config = dict(
    n_layer=9,
    d_model=512,
    n_head=8,
    n_kv_head=8,
    head_dim=64,
    d_mlp=1024,
    vocab_size=16384,
    activation='swiglu',
    norm='rmsnorm',
    norm_place='pre',
    norm_eps=1e-06,
    positions='rope',
    rope_base=10000.0,
    rope_fraction=0.5,
    qk_norm=False,
    attn_scale=0.125,
    bias='none',
    tie_embeddings=False,
    parallel_block=False,
    init='trunc',
    init_std_qkv=0.0305,
    init_std_o=0.0378,
    init_std_up=0.0436,
    init_std_down=0.0436,
    optimizer='adam_hyperball',
    lr=0.00598,
    beta1=0.9,
    weight_decay=0.0,
    lr_head=0.00582,
    warmup_steps=385,
    schedule='wsd',
    decay_fraction=1.0,
    decay_shape='linear',
    final_lr_fraction=0.0,
    batch_tokens=65536,
    seq_len=512,
    doc_mask=False,
    train_tokens=582500000,
    steps=8889,
    dataset='wikipedia_en',
)
Each number is 128 + 24 x the weight over its row's rms, rounded and kept within 0 to 255. Layers, rows and columns count from 0. Numbers have three digits each. The size before them is the row's rms in percent of the matrix's.

# q: layer 3 attention query, 512x512, rms 0.0305, rows 477-511, columns 128-191
# k: layer 3 attention key, 512x512, rms 0.0305, rows 477-511, columns 128-191
# v: layer 3 attention value, 512x512, rms 0.0305, rows 448-511, columns 128-191
# o: layer 3 attention output (transposed), 512x512, rms 0.0379, rows 448-511, columns 128-191
# gate: layer 3 MLP gate, 1024x512, rms 0.0436, rows 0, columns 128-191
# up: layer 3 MLP up, 1024x512, rms 0.0436, rows 0, columns 128-191
q477 101:156112146134148114135118128133142118139140116121121111138134167133139116128078176132099109073124103139087128098111129192128145115151120108134080136143167139119110136107120150148136115118142132
k477 103:173158167122150118103098085120103140110113134108131158139138131111103117108097139165144100142130113121121117109134128146140074133148113159134118129170094147108144138072135147119122155126115117
q478 100:102136125126111139157104122161158165139123148118144132142109108120142103141155132129151148112126136137116094150109137147126091130123139114114125114158113093140168144108158129137090101139050135
k478 100:161119130124147146163119075128108139112125113169135170128137104143096150161152161101128165126148147156114112133114117076139115144092111123145124149125118117131105164159140098164144145099151124
q479 099:117131095125162128110086108160094134136149084151121117098110117110117106148092140133133151127116133108128146110137150114138189090085144139124151164142115141071081152112147138162160168168112168
k479 100:132114115099113096121131156135141143108164153188126094128105139130112103117102177133170089107133137109120146115164096152178160138149155141168154146166163107046115098107129169089145149141113153
q480 103:117147163112122081165134163104132080112160128124123130111180112130162130078148087179154143133159135153107126115154144114109127146125102115125106112128122144133105113135112131080119142099168116
k480 102:118061156102154162085143132085171142171160114133108151161135118128131159150137116146124111155131169110098186120140187134117106139107161138167141178095176146142139146137122141152073115164106121
q481 097:148163155111120157139116085131111126133146171139139154150143123087139174093098138130147136136133130191092111136146116164120111169127134120141098125114104099130144109157107104106145085102109109
k481 098:144126085099151138126176149125153093124141121145177102149145100142122123143107081113115115133120119096124117166141149117130077110141123147137055157080128152127165158107121087148077148133099127
q482 102:100138163110150104115162114125142139155111084161107061122120132095130098118112129138140136149110186094066175161148097168123160167115115136118164081137151108162089150153115134104141134174159110
k482 103:128124103130102143147140149173129121109140132121131122132155132130145114086093125128148146104134164132119123115115139165169115153139100151110151167115188126152090114131107113082142084144119117
q483 113:097148116121117120160171146126171171140130152124118148136099110137150086100160122141138097134114094146150146153129103071152146118144121083106128118141115126120088182137148128136156117109117158
k483 114:123155141129141101139141163147118102163116122101130146110127134131141109114135153138108137178111140156124129136137155148119135131133078112164123161092118052127121119123158147117117144083139148
q484 101:139091111086155109123125153123121136138114141123119130118163124123153120146176108124117104139122153086158132100139167135118147134115171135126101105124158135122132121133142139151159144129144134
k484 099:143079109139105150100120169143094105164122155130124164128113132156195139129153162110152102140145091115133145102130139130117153103105123122140123160129128155112138128141113132124135134129111152
q485 095:152157100142156129160126107146176134140120104142153105172077085093128146163106156125140129145093119129120129123097134165099131114124132096128157113187131114142093174130149163166113114118080117
k485 095:122132126093131131135112157147128143137156133127145116085160123154141146091109174123116119104142122175142117124116104133141113133152121123118131089101115094109114112154117136096141123110172135
q486 100:154105118114174157159091100133127101146120148137078114160139148124132121147096112149163143135142121140115096138140139155073140138133126128113112120180162093077153134100124143128103132098127120
k486 102:095166105117135105113159160149103140092155147148174140117118086128130108097122150148112139157133071142151148159130115114112143135140076108131115122083131092113129136079128128135128114134128147
q487 106:096164119120138169117147105111124106140139136143145113163069158082130104130134074127151112105118118158111118134186102137145122117166108136149133147103121117134137103132118103151110111166129146
k487 107:136100118086069151122109096142115149155136102148086097182146096131160122177142122063163152121164167098119143119126071127095131158113131115115108113111123107113184155142141158108144160138165171
q488 100:119157139144095129132144092142144152119146164150135086105105131117110159096095110147121144118088142132179087113091124154146124133098155160114135162118134154135099124151124083084141127092129131
k488 102:086098086164134124150133126130183118133126114155132098131154134166109143157114134110083110117175079139134134180133143111122110134110162108081086079101138163124108112195113151106115150091138089
q489 098:118174149147126118083179144113117098113155145075108142099146127121103160095124126101086092111133148175154110129103097130120117120101095152131141149121164118142093087118109139148119168114115104
k489 098:145136150122112115104129125123132146167148132073063186178107162138067127112090129140158125106169120115093126136149187137155135163159158157115142125124146149129137123115105122108120134155100123
q490 106:112096160140129130129159152137148153149111126188118140067153118118110115111072093144112070088186092160165134144119093141157141159102121130163120097133121108136140163129105144086114141130154160
k490 108:123150176132148143151132152127120156128125160118116149142101119105090159149085133127130135102113123104145120139103134124117116137122170100127124120123123072076156152133149137139112145137119152
q491 105:088092128086173182127117097134137105089107127131134105109112130149137150156108157136107149150110136157100068166121124114152108152136129088099099100106140144170123151158154105125129132136071143
k491 106:105131124146147123157167097108164152168103116180087146119107112139157119140090097119129166108123110141151144129140073152152107133077109103109129138144125059065083133136088129107095117130165107
q492 104:131151116102156152101118094150082099143157143127103131110099134115156144093155109135132128125163106129125121113116150127129167143140127113105121154138156182112137123145131163140106113093146139
k492 104:140097141139104087149138169127141125128155093104125104135132106141153108143148168158120124107124143130141129126171138140176176126163122160103096116130123074111174154103111163108128143132111153
q493 101:101133141069123159126101138106131131077128104111132126138132176178111111121139135143119134171147141150120107163162131105136148114129119093104157100138156111127148144125121099106127136159116120
k493 103:159132112121137111145105153128152104111113164104069142147132155149147125122150065138121127128088075166131100123104142133140109095103104121171127163155159076131125127100100129157136107114166160
q494 104:115091088162124141147135117110116120110098140098145133163085118129087112150166111116129140087174106088144137134097146135153104113159152161136114140109109101155158135080136106125141177199135141
k494 105:187141142134140084130115106094091105144149159160096137088126136133098146106165119108134139144123140115152104128143108087133171135095144134110114119135107108113150103095121102116135128125166143
q495 102:156105126139154130117131118163129146148147110127122111168103182099096084128108131156111086128147135125095135149132153125127149168106174154112130114135109106125116156127155191134093119065150102
k495 101:130132153138131114130122145136112132131118136103143102118097103083110142090126152143110113093132123122118096170124113110124188157143106126109155124102101125112112122131099134085145130125101120
q496 103:137148130119118148126187124116116163113181109149109157114115109151110111134095143117144108093093105128151113120145128179135098176132114119167144117114146125171115120158135094076145156111101134
k496 102:087111115140131140141121110118150127142086124140134148157149122129077148155169135136110100079127107101115132127134141105101092116087113111103117105125108164161132143147155158140102121113122140
q497 098:150106173135081103152123112120132129118120156107134142103110069124162155145159093147149100150152136129166165118131135123173118109133179175159141155146134086108123156119132141124107119166149149
k497 099:087140111139078093125138145122161119114123094128146066116164173160112138109153133133102131158075138117159138165129111111120127116147144119115134133128103186126124112110110129112152112135117089
q498 103:113134104108100131114141143113162148126118091175101121143123079162064173101082119097117099103168180113072115134100091125172156108100108119152119131105110133165108178126145160097147147159150127
k498 105:129172155134140124160103143161136103125149121082121130122123139118118135080145109180120113104085120124133113123190128082120110104127158134110089141098111127143111110113108171136127081121099107
q499 104:148110109120137147093108141115128148188160111148152167139165155126077146089135146131125127111176129129115177132154104132125170170133149133103133133123126142141161199133129159129094120110180134
k499 107:108110117112142141142131129133091116124116152160137135112081117124137148151096138128092140136092123126120087151122149134112106129130076122100065089116104180130147126157123125119126135131112139
q500 099:134150110140156115148092135106116104142108158124155155154125132146118173124100122137156138122122127160126128175098100153140112121154132134099087159153132163122121079090080126120133102122109130
k500 100:146150131107129143107115115126115104131100151115127080136147128115113112146116150140100082114103141085170094094131102169120116116101128131102091141155095118140125160095148130154113101112165123
q501 097:118104164111136153137115124154096102160087151088112091123120150107131155109115099136126130211130148179153183105118092107073164115145116106095121127150088151086115140131136146148098125111156126
k501 098:087139159117155110110117154163090137132167166114099147136122141117165086103092138096126134166130112140138157097150125130149152129137088141152083146105136111111131141103102119158182116115112138
q502 106:167139141153180141141144137102138143088127105131121128140091081098054136148114135114136105103120092131083111144124144100125117113156137164170123149092094101167107167127146105122131132107055106
k502 105:112150108109111114118075100154133149150125143160124121136091121134073122110106131103127122086159149148147155139104093116118157139133108143088161124119131089098113078137148097122134121184135117
q503 109:150125140118126139115071165131120093154162123171128084124146113153142159154127119151140083153148102144137118156110109106103158107130089100131133135171131129048133110128112109103190148098077121
k503 106:104157126113144151098116152128142140154145137148133135136110157172151147138132148075116116134108076136151082115149139136128150156103101147111097168147142053093166122136114173160096149103134142
q504 102:143099090115138142147130129098135120119142163135121141141123149105101133117082177083091117086134105107117118125159108127105091126136104127110136105170140145136156151149120150158166134090074111
k504 101:101138152130138141171141095111114159171139119141147160136136106100112114137128137155122098103132129154131109109120111146129142124150128103109116092183074090141118102168106133106130114125089131
q505 095:153107125091121142164113159146074101127130128119131111120157144131138126157107133168069122124135106140101126143119148132116156138103141123145104139136125116080130099137148122110097146137133180
k505 095:091153133124137160122204156097105138154156141178105121128158127167169130100130108106127124135127117117129136106152130143136166105096128112150152164106150110106119177120147129088135133123091109
q506 102:153108149141082134143167165160141179112125112163127102127126109141142115113147108082158090155147078128127146147119105145157151126125144122146102103162124117100157134152154124184130122135136156
k506 102:107140127106145139129114151119126135146133174124186129156133107126149137138160090113125148110117085134145148092103113071107138084116107147175153139109096102096179121137142114159143153109102165
q507 108:086183116145156150124143114095136146173151134129126098078138127094142137132061112165127140091130129111132131130124108132128107157102122143147127105093166134123116120163147109100157126143124142
k507 112:125094135160098129138141125154107146122101110154089143145135128133151110139116140110139115100116103093116118116151115173168124176101148117124118165123095172169091141146132164105121142158180114
q508 104:147123148133108116107175151125124090101153124103152138071122109170149163119208130133118104148082142152143141120097136140134091098144103131148138141120109117147198126145115076152095127076107124
k508 102:137139167115126107113140137113105112149136146105105158153149156120137125152151144138163133119176114118163115111107145138140132125148119129105190115108148120119195125147113116107123113143130089
q509 100:164129120114130103131107157077110123094083149104111161144090145110191087137141074165131109145149152130138139089110139118132106115148142130114126143116142149089104168148123129133121077109187152
k509 098:158089162136111123155134148132124117143151157097081124073135090139160136091129117111121136215117130110159154125098140143152139148123119150157136190123156135135129132096113122115150128149108132
q510 103:136115080139141138091131121137085146153136123142120120116176123074109117154069117129070146128116129176125123141119132158163153140139112121174157121169175123169067125097126150160104133081119103
k510 101:082169131134096134172163110091118128141122144130108106163120133101080180113088131123114114077154089122136126132129078131133142145150148124109083159097068163137100122187129150079115136150151142
q511 104:106131084120142135095127086174109122080123127140135146131156117140128138094108105140159152132144147133094131130091118120101149117115085102112166126118119143092130122076103139113119106139152115
k511 103:132116186109166126139122099105143082131127163121105128151139144142097140141098139159139128163179169099125167121121117097130114143113137179105146131115115113149140145122097139145151133117087131
v448 116:139126161114136110127109103129177148143134144129122127134138157100119106107116125072153124098125142143132143114111142188120132124134122101103117122158194140096102119181106146152151117154122095
o448 113:113124077137100118100123138124108159103134141125133131124112144125123139134105103104117129115133112133157125161084094116099155095104139150080121164109170129168163134187133134124106108116132155
v449 097:072106153120133157118126133117133111107127097159112153119097124128095058142124140137112151107160135120159145203104072131122122122122131171139090104145121168109167131158102168103123158122092110
o449 101:103091099117135095138140129051125136142161119140128131087117165115107138124151145090156150100162092064112098106081097138168119134117111161125147116140093110141119096127148110153117140156118139
v450 115:122140127141149153154090148137162133146111133133115101147162120097134043112134102123150170101128109166171138135097122131114124099156148110146139145120131107086123147164096125088170133128116131
o450 115:092122104098119151085118126104165133132120155141103166136166145112094100055120144164111131103160124152115132120140063094099156121126135119156150107123129138156115144116136177119148144086158115
v451 105:116119151154148159082130115119144149114144135108105149142119152123158170151149132126119143138092132111111132117100148126098086160138138164123100135122151165129152133158086101138134131090122130
o451 106:152160116189109147109160141123114110088130130134156134143145156121100146118161113151140138072110147144132158109163148141121113123126119139156094117104130135134103127140094123106161174126122119
v452 105:109139123134106155142112115114133175141140164154089176102124128165099116142088121086137115095159139144131129103128108143157123164118145098174152118187142093102133129087150146169128181141133109
o452 104:130126099122087134128129167135113137157152115136153135120163090104130116185157114091133131157130116098170140118148128157171169119110105105144086110159125139117150128133146152147112097138128065
v453 114:145083155101149116129117139138143112087109146111122156083131103123157148114149129126126129098137151146114141140120140144152120134124087108077156129137108133164161171134125131106110106100136150
o453 113:101100181144164169145163121091104152111110119139047178123159125131107098101120133156103126128132129133085098132128149142136111139145140116173153145140114144097122127151138110108148164110161159
v454 105:148141133100164151124102144133100134088141132125107142125087147107132070121127100133183136123108125114104099141131129181134123141102128170122163122142120150101132124092117127110113106107122105
o454 108:144144121122126110108128115092108113130101099111102162112130129098112106131143145118132139123144090150108139163112152123103133117148131115089139098151139127122140087116101170093114110149148096
v455 097:125135088147156106170100124129104106111128141147112121133126119182133166177106152120147128135135118131120081139152149144129094117146119127137127125140138084137164092123113088112104118110144146
o455 103:131137130176120138155124143109081080182105116153129109117116134136136141158128090098112135141150136139126132154101186147101169136087152116073131050116096121107091114122137136161114094100155117
v456 110:125094112131121173083136139088137163126116151121123105132111158114150142130128117147125115145146110169129126127117141126098134134138178114097149144112078171125133176092130154135077097116087125
o456 111:116085114172159123106113109144136107116129133065105106150109097121105150115144108137150154146079143147167108108147114099089181117101107169178131130156159148100133150117133141124085119145109115
v457 115:107123130140122133124128162118132138157125154108110115135136130164187086139134114166139088138105157123105143104149124167109137112111131124119090116134186079144131096111108110138094119152093138
o457 115:129158170094144161110117135095095124146134127142145151121116150128151104112062110111139132164117182116122123104167075096109144147179150155120109111148136132111123123124127136052122143095110119
v458 109:142115074147125144122135147108132127114136083162144096123151145142121118153125130105122087114116163110104119109092106104155095146141101142136086132122081160112103113121141098123070121165084083
o458 109:117089162145160181143096116129092090138120143105142140143146151121139132154136098094118144128108111160112081128149177137144090198137163134136146138117112122077146151106138147141100103144109117
v459 110:158113153141173151097124145150106108152127144157135112141148145118096093117127098112104114133165125143104087099138103156111118179128153121107136097132112193176152151119109126051129100141124142
o459 111:120165148117100141130178147123157120131118093132147101142088128168146185146141156106136135203118135183112128112139145140110134109116087159167128120095088114098091148119120115125094138129141143
v460 109:166110166079148126117116159131132124129138131131115113139133152103151137091126110148120160100163097129079155151108131132100132097114148118130137121146109155123105133083132104126122098162116111
o460 111:113139131085139141107125119126087102095138130096099067118124187119135141121124152131152100117113166181098118155129123167103134107096130139158119152132134136129161122114114122123170159122132143
v461 119:106155125133098124120155126073114127126144098146170162113112125106129174154155137111126121158111146148116124175157131133118095164160170123138123145135110150152160136131128134152148140117075148
o461 120:150098075119114100135119134148109134130093132154114164124102125109129058122155116087147119126084153094117143142158134174095135116086115107114160162148110182155145142107126123183099114120157124
v462 108:161113131125113130132124154088143105133130101141117111124159121093149129137147131204159087121099117149140125164113121069138143144124066102110091121114157183087121146064124105132146114091143103
o462 111:141158133141159150096126127150143143187114168191159114150127140128117159105128148143130087095137125129112169162132099131088083118138180159143093119105129192129136132083071138097136129145120131
v463 112:097125139172090140104142134135111099133151141159107125092118165181141143113113166158148103180129150135140110091149129132136118134139163126108141113168121140116109150130112128105111108097050155
o463 113:148123134103127109138121125147082099128131111144139124128124136142144115143128125123114129151159164126147163117124174116201112143139105104165110180139123147083128132138101119106138142165106158
v464 104:105109090136136142103150136136114085128148150079074141094153136132154108127123128092164153190139127133129130110156140163150108053127094092129183088131144102082143152098175118158110112153145105
o464 103:113130100116103160133135155160136123130103137153087143075097133136166091155092153121149091137128102148157135143089131099154126159108129115156175098147127124087156108138131121159156149174166136
v465 112:144122173138106100117147100097133131156105150119127132143165107130168142135115110147095090106115109173124137104158117125120130108155114130137108100098164116134139130183118142114130124148111120
o465 112:103117140098140067123132145135140187105142150130101115118086091140100158107085160184151113136130125091121114124132129129075109116142110091138121152145141142113095131114077144130144132117140175
v466 107:160100151139084131133107112128090120113116141124156138139154137146101135143107156097138143152141114119104119081163182064137115110142132148129127129164110104148116134171135134116112130205140159
o466 107:136150132142121150118094119150092138131143107154134143132161140151176154116132117150129115161136125109133151140125148113145097122144106137127088146179092122123109109121159121115125140107085123
v467 106:115152142121121154131124161131124171111123128118159142133153162163154080132104096098132133117100126128158090131125103136107097183109148121151132131155162094174114118167121114103123173149146166
o467 105:161171134149132120132124096119108142119149105139156159132154143101096125110102151151109123087121152135103130134146115121102152152089131120124136123117117168178077122130092145143111129155173165
v468 112:122147154131087153108129171142138139131098152138141134134137096136152118133128132142171097146121124174090143106083092114117116137139155134129152115137118086130133154106124154120144104191127160
o468 114:122144147113082112083118134134132123113179140118173115136113139148132139131117166127136148127110139137109136099142136134132151105153118141162102134135130167113137117128083139143173144148123136
v469 106:132138161129142172154135094097106111123137147102104168119113096106100150113160136113124154117163127108090094146104147140117123078118142148146099179155125134129132130130090124145110097146108107
o469 109:112164110111137184119160136131172102125112132156104078124162089105082103094145176091124133090115159185105126140135113162098153111121063086123162118127108088137142145156102163180084086128168139
v470 106:124086114131153136097110165120153161125121138142126088137133172118160137119090132150139155106160117137124116155109140129140117133154107129126171127160174109119136163116164136164134131067121114
o470 104:090129139177093117133137133102103146105136182129097120133111121121129128173121142150135117149133146105099154151140127170152125152098084095119108114123138118137159128148149141138102117152127178
v471 114:104139117123141147164074107135124157118104134146103149112121120117146128140092130120106162128180133170116131090140091114155138129156095158174162110151129115104130103156151129104148128158141142
o471 114:075110094181114146155098108101118155139110138105112135094125123119131120167107152148103098112109107085133117117124105135155136186132157120135104133157128143085114125168134132166149155168137137
v472 109:178142133142114138144091087143099103185143161135129145120143141121154156140134127148120155155160145104098151167106147165155153139129115104144151147135108137162124146108131136153094131111194134
o472 108:163139127121128148104159129179153094118144108108150125155162146114130154147147143145152092139179144112109182123150150149070108145116104109131131101108109134118156090137146154133133182140144147
v473 118:173121119118101114138116152131109095119144152155129145120145145128159154070099146130112073118089150154106160110185141127112163138133146103152132091131127074116102081066134124180105109136099151
o473 120:133132145101113159102115121128073115115156158138133118121136146117136114135120131099113146144135138100130134155123134158100138132137120151086119130180127128120196154096113140119114131123091139
v474 111:088097158130121122116136115155151083159126143115133174110150102120109108179130125166111138119078100084106130120122146116112130104109117145148160106162150154121125125124110153133076108143112104
o474 113:107151121151149134087133131159080112121171109162162068119141085126081164138094149123122165134102110119147142115123117112119114167137131145116130126112141129164079115116161156100150123157159120
v475 117:179140164153158133085118124120108103104113138127148158143119104085159151131110128152094133133145130130094100137148132132116138153122138124145108112147117178138127109101144129111147086090100085
o475 115:132149162149121141136178116135133089144170089113144111149129079119128124153127112126146082097140154071150129149150100130147160094140133096130110146120092068151124148105112133066096151116099154
v476 110:141109099157145114101122153143155154132139140098134141125102153169124082138126164087127128103148153145107154164150110146162106137113115119136117114166160117152150131128092078092070120165127132
o476 112:099144158109104125120154156092116113147142172134127113133117117138107098104132111103175135114113140123117094098133114122148140110110144123144126071115113148117075098119082090139112116177115117
v477 109:097134159172121134119169122142123138117106123117105099111105123131129156102111156144140126120114148176126131110104155162128166142098121143144112139145121126143119108105119130101161102135152147
o477 109:109166168097135118109139101091098107148135155122151105195117125142142136126155146151159094139092159134113142160096135181080191088106113177118098110148139152150167146113075103143127143135131104
v478 106:102151099141102152131107088124136183139121091137125141149153155145134092101137091091138120112159104161120137100116155104167152158151131124124153140105099130173159140087130135114116134108132126
o478 110:122088089117097135141089116146151130111146115115103099164140113127150139147174082176127129128084138111136119105115167127144170167114124091154111149161143149094101110097172118150076137165126096
v479 109:167127097141119113112175149120157115146122099141145069152115184130107099144101164138130071108105137136163099138115182152119120166145094131129137115185127104103115131108131119126101155136150110
o479 111:142140110124159093117136099112143117096141116097132109095129184153150100144125091141135147146138122116117154098111137152158157122159128129175123114154141131099119144155121125132133136155121124
v480 114:102091117110155101120131098150083139098128146132092140147118111095184104130131088150139133097096150118132075118138111108121136093133065136148144144108139093141089120079126101126139137094123115
o480 112:160178141133111132094134154163072118115118142136117122111132163147177172122174115143077147117113167143143142106123177104109135117124126131128136090109143137129112113132123122137146114135170096
v481 121:140099085115127123114168144133146148115127143175118112140130152144171069123127141104157198130167141133126128134142144166118122132145124139114104135088111141123173123161137130182171126090162092
o481 117:124124075134095098115130153098152143093147133123106122089125151190151096156125095140147125129124111129105111105149151158122110185140156088134097136128126105152144109119153118120133177119113127
v482 112:146148130105152144117163125089122123167111104154116179130095102108122102130145143077116179065114117109172132112149100143158125133122054142100139089092146139136158095104135157118142147100122091
o482 111:124120105128135126147149138097105145106109121157116114109120121076090183129137145092074132107138067105122107164128120136133051134138116131094111103116092119151064082180176091140107101125097142
v483 111:106167116162122157115151166153142089123163109158134101119130161124105131155136113143139145150158153181157147160140115145159137122120193109135110121124143150080115124141132157129134159110148084
o483 111:133114101122163153134113158114155117152114114128135148126129085133165145148122079112142116117161092155136147157098128157120150139085130152129158113146115122133135108113155161176108095122130106
v484 106:105117137150184139111090121159105146096114131088115081118132141145106187127132129123143132181108102169112102172093098109089143124116142127128145143121172107085114145116138133104102145081112093
o484 107:169151134117147132116152136135140141193144080154109150164144074124120082147147133128119090137111144178139134169137125110127169110163154099169077103143150112109146127126076149136112109117167108
v485 108:123122115120134102105126100151114121143118151122141152165109076124149121135140130153150111119135110127156163126149115117139154121146166142121153119100120114139122089180123133139128151189129116
o485 110:148116130110104137122121114145104138172156134119096154166132095159134150103132101143101103130142150078122166130107116200115116144100127097140123146119131179138101120143150118099083145149142127
v486 107:117136166120111143168117088148139108146126145138147138138084133117117136122103166165130139114155099121127125112142105159150103124153117136118127124161125068112133102126139115126133148142157157
o486 109:079153125123159151113099122187096117106153129093146149155157182112120117070127113148090154115147091095124131162104124138183187112147132123156095143094140163122148122126140124100139110121173167
v487 104:130141113118124115105102105138100151160119162119125141113117134103118145133140106128103103127132120120114137129141108164142095100159098100106128143137130082133131131137147127154095107143147143
o487 105:160143162158117165167114127148152149174152102111139107185159126132142118115166174137120137167100128112126135122150166082126130150091091125112119133111132109095117121149196095136092152164134098
v488 111:143107100118166128127116142090123107134115136084160110096152150115101138139099129155132102151130128148161125108091127125119128162138155077130174158104146137078140157148137101124083163096161120
o488 112:153113108148138118143166139141131120144176104110129127139108090166104172161098090195112072148157123108146155162131131121142166121125111125200150108100132144118102122158131150153126127154130134
v489 113:124146173101111098124100090144147125129122116099129104099140097128163170140143134150115122143074090127140146156149151112134128137147107120197079109129133093089122118084135136121119115113086122
o489 114:118118159102145143066131106119088117150108158091193145132111139127102134156115141148120134151106113116144106158132103160100146118142131142087144093099097177149085087131095099127146140121157108
v490 121:077157097140113138142176104113117141114140115158138103142076108106087111138136110066140147095128167128136134125131132109157069098143103131119105124103169114130149129109097126117147150091148104
o490 122:136133129157131147197118120110104119136082130121059176116136177091137089094158135092091124158139144098109109136129153107140138125092133106145156120107106137129106133140130121120077149102163118
v491 104:088144119131122143173140117129129207091148144136122160136086146134152117126122139143148137075106119128141142150102096104137115137149092168099120138174153137142095142072162116138155109179156122
o491 111:084145105120138143094115134110070130107112158127162138132152147130133085122093116151125145108101132093159104120129098100152135121175151184097111144127112114126140128112110102133179125137126115
v492 101:103154095157150116154157114168114142126127066157137109130142154132107123119113113128134150115122125124163132124117143119172134105174165116121128142126107129146160133154124118126140133093084161
o492 099:103102127155142111141153119146138149110144114146087133118153118104106109074116070156124140090093139106130107156114112103143168117145115107110142154153107136120106162149130159094155106167131148
v493 106:115140168144139138149113119096132156115130171142124158141135075165137163134112086148125140128076111119141139130129124132110123150142144180139177105134120066107115098123152114110104113121133152
o493 108:079160118139101137113110102105062126159116147125091129101126116120120129133107123164131139133150120131122105141132133123124147122103160125138108082169122108128099130156108165116167117145148127
v494 106:094138095124140114088154132148124077138132085104133122154139145148112128152120156162120162167181158120106149148152140109128164103127153114159098124079150124106108140123124139160119140121145144
o494 104:139085128108162133109144114130146156121189162153147123144112139168162111119117142147154073164124123086147172127107098127111132127138178145142163129122115141095079146118136115144152147132120162
v495 106:123097104141143147127125172128119164108150134130107072130133115106114103134104088136147148109125114140099142160136073097141106116130118092123139131110172143168118133064105099168127192122139162
o495 108:103113121089116095124113131105180128105154139137153106114130120084099096077078135127154103138135187103157142122113099076107147103149130136177129131143152089145143114142100117092194098116129162
v496 110:125119134126121144146130157191124103128130105138157097141141075173132110103118133127113134107095121138083164125079092127082175147111148122151166143111113143124158099121133153124146156150159124
o496 109:138120125097170147078128145135151163102161148130113128074140151159125141174165180092122147090104102160109097132115127126146103168166128104132134137102109148097115135104124086143137131108154171
v497 123:147124160123126110148127112114144140100115129109119134084083122144108144113119152144120133164149162098092128133159153092129100131126183144135113104116161152114151116143137119125147158140058181
o497 122:121127145092136106124071105101127164128108089140131072105102100144124151154121164133123114140126146129153127171150137128119162102132128131147132119152130186122143124174142143141134125133132143
v498 114:126088160133146142123101155127119109071145133132153124119123135120131119134110118172141108100113109106131105115111125125141108090119124160146115109108142213089079141110080139123078126134173134
o498 112:077099189137136122127130156103137102147125157143134149131118101131088119122089125106138160130139118099134148126114077075136117131155174182131101155130123112116163163117158129117130116159124148
v499 110:145117131119091106169151170101153166139148112116136113112090171129127071167109145113164133156126154155136119161079149098138134165162121125105111114083119119149136136131156105132135118110096087
o499 114:148120153127095121123135087118099147123142139118106089145084128132120147137125145108122164085100149146145171158141142112102137099102135118151171124129097132133102099143147164162093147130146077
v500 113:135182114155112108155109135126092160158140131090103157097095149123142145134155112123149108111111075113142112165094108122130114149176094162156180117141067138121100100099102119167165179177100099
o500 112:169140081103078111121138107161114116152118132107156117164132103130106119133108117143160134130092136128091128136141113126110103125161094140099131145173126156139167148127111176123182107163088092
v501 111:116128117141104119141088125130125113140124115168123114142160157198126125099113155131136115139107104161106106104121147126114150134130169069111151132105120093117146137051146125118129136113120132
o501 106:135091126117179133145108133140117151138166095132152145134143116154146119171107094139094121166125145199119090136122186124145140111174157118168082111071128151105132153101112123095139134153164141
v502 106:125098124124115161097155141137135134141112157142140150172140125104147108155114126106110117141081152191132114107087136118116124148091104122133129117106110064129099157114124110105098116094121117
o502 108:124127125170127125122163158131143096106183188138140175087164121145104150141123111152108111135117185078154133118129130143153128103122145079116104115111117133159108108153151083113120157130152147
v503 109:146143139109121162135083127079115128164149134096117148125096155119078152129125120141167159112102163131107114132117115095130112156105137074139112160126118162107118147085165139131127125139099093
o503 110:162103127138105112100161120167154119141157118135154124141136143096089087138140159097171111120104129165101188141151072092137145092160134149124153176139101122111148123078163151098107170158135121
v504 109:121124131103133147114123088139131120132134137146068130126139145117143117132127152117169113099091115132133105128112128143128114125144125155131111153088208126122110113104128107105096076092147128
o504 110:083093160123152129105139143171114122155115137167096117110104113142122100133113100148095134092141136133156121156128134129104125139137183095133131139140156158137164139120095162093078145121153159
v505 106:145091104145124117152118175121126187116118105108152097155156128103153128078114120116109133106127117140102149180109111115126126161123085139126166145091167139129111114071126142145105149140126102
o505 107:153147086131148111164115119089115172090106151122146117083134123110122117161167166107138129134126180152136139148126118146087145130128132143159124164124156111092197138121139129128110150131076160
v506 117:113136158122117152130132115128134135072120112101131138095113135143115116136127103107110171111127104158159130158095109148129120077123171113140114095118121089114097156113112149131090132106134132
o506 116:100125135140122155113132128075138108105087137115140110104151101119104149117102136125130112141134124137152138152106131110109135119083093163127150109153162099121132100130151167127110118123131083
v507 106:154135146124084130149138154158164113127125121133118135164126104110131148140132146128126110101115129122164123189110129098152129131106124095115122149139152117122099114162153147146137112097091100
o507 107:129101143130149130158113116135114107124117124132096139112135113102122121110123097114131122094110119156157122163128155129137085127134124120133172134165109119138139089090157113165119087107117140
v508 108:116115111139129173112105119117160125086135128164126107143135134121088128126104074153108137164113127170138119135129153104128177179096169077146103171144118102130100134113118136166087123078126123
o508 107:129078146181162132131108138128164141150102134151135147156141088129120107141126157158108141076147164151144125164118146145102169120135136080190109071120148141146132133127108160122082104152174131
v509 103:146150175119148098173098128123149144137130150098147113097168154158097168118143112100177126111100166150135104176150145076121114147127139137125118116167137148154076124114119145106139095158128107
o509 106:130145162148078137133149130118135121111049104088133138139149168147149106110140142127133102146081154128144097161172149100123141117104145131127154097149110089128121113119191119154090149129104107
v510 100:127139134119112134182132098150123143087098137146135113134079131116116188122128166131101114120149155119177155157119151112136147143174157133117144134162129155132129109104103153139158096125099166
o510 105:129114128143102116163138096149121145102123092130130080119129107125123149154129122058110148115104091162162130141108188127137128140095109118093138134120113143121190138123148147152119102135126111
v511 107:146125115085146096162125152154117139146137110120115105117135173152108130162127130138149074083124120114144135135118138122092120122147106158109123140119189146151099141102131104121119109146151100
o511 110:149149139129166176140124125127115126170137124118096113122143159155134073119116107155125138144131153133118126100099140069123125150148158125151134150157166148104134156146151207125085109160141145
gate0 101:127211120150109111120079154135179099148130100151152110107140147146130147099178092091149177131111155111161087118144142102156117154099106158125144127151098117118057153113092151163096080110148120
up0 098:091109125157109100113120102137105146086144133135155149105135107119140141147119126144176127112182165121113117177129095119137107197122143119116100145165135135093159108166115121085129124130102123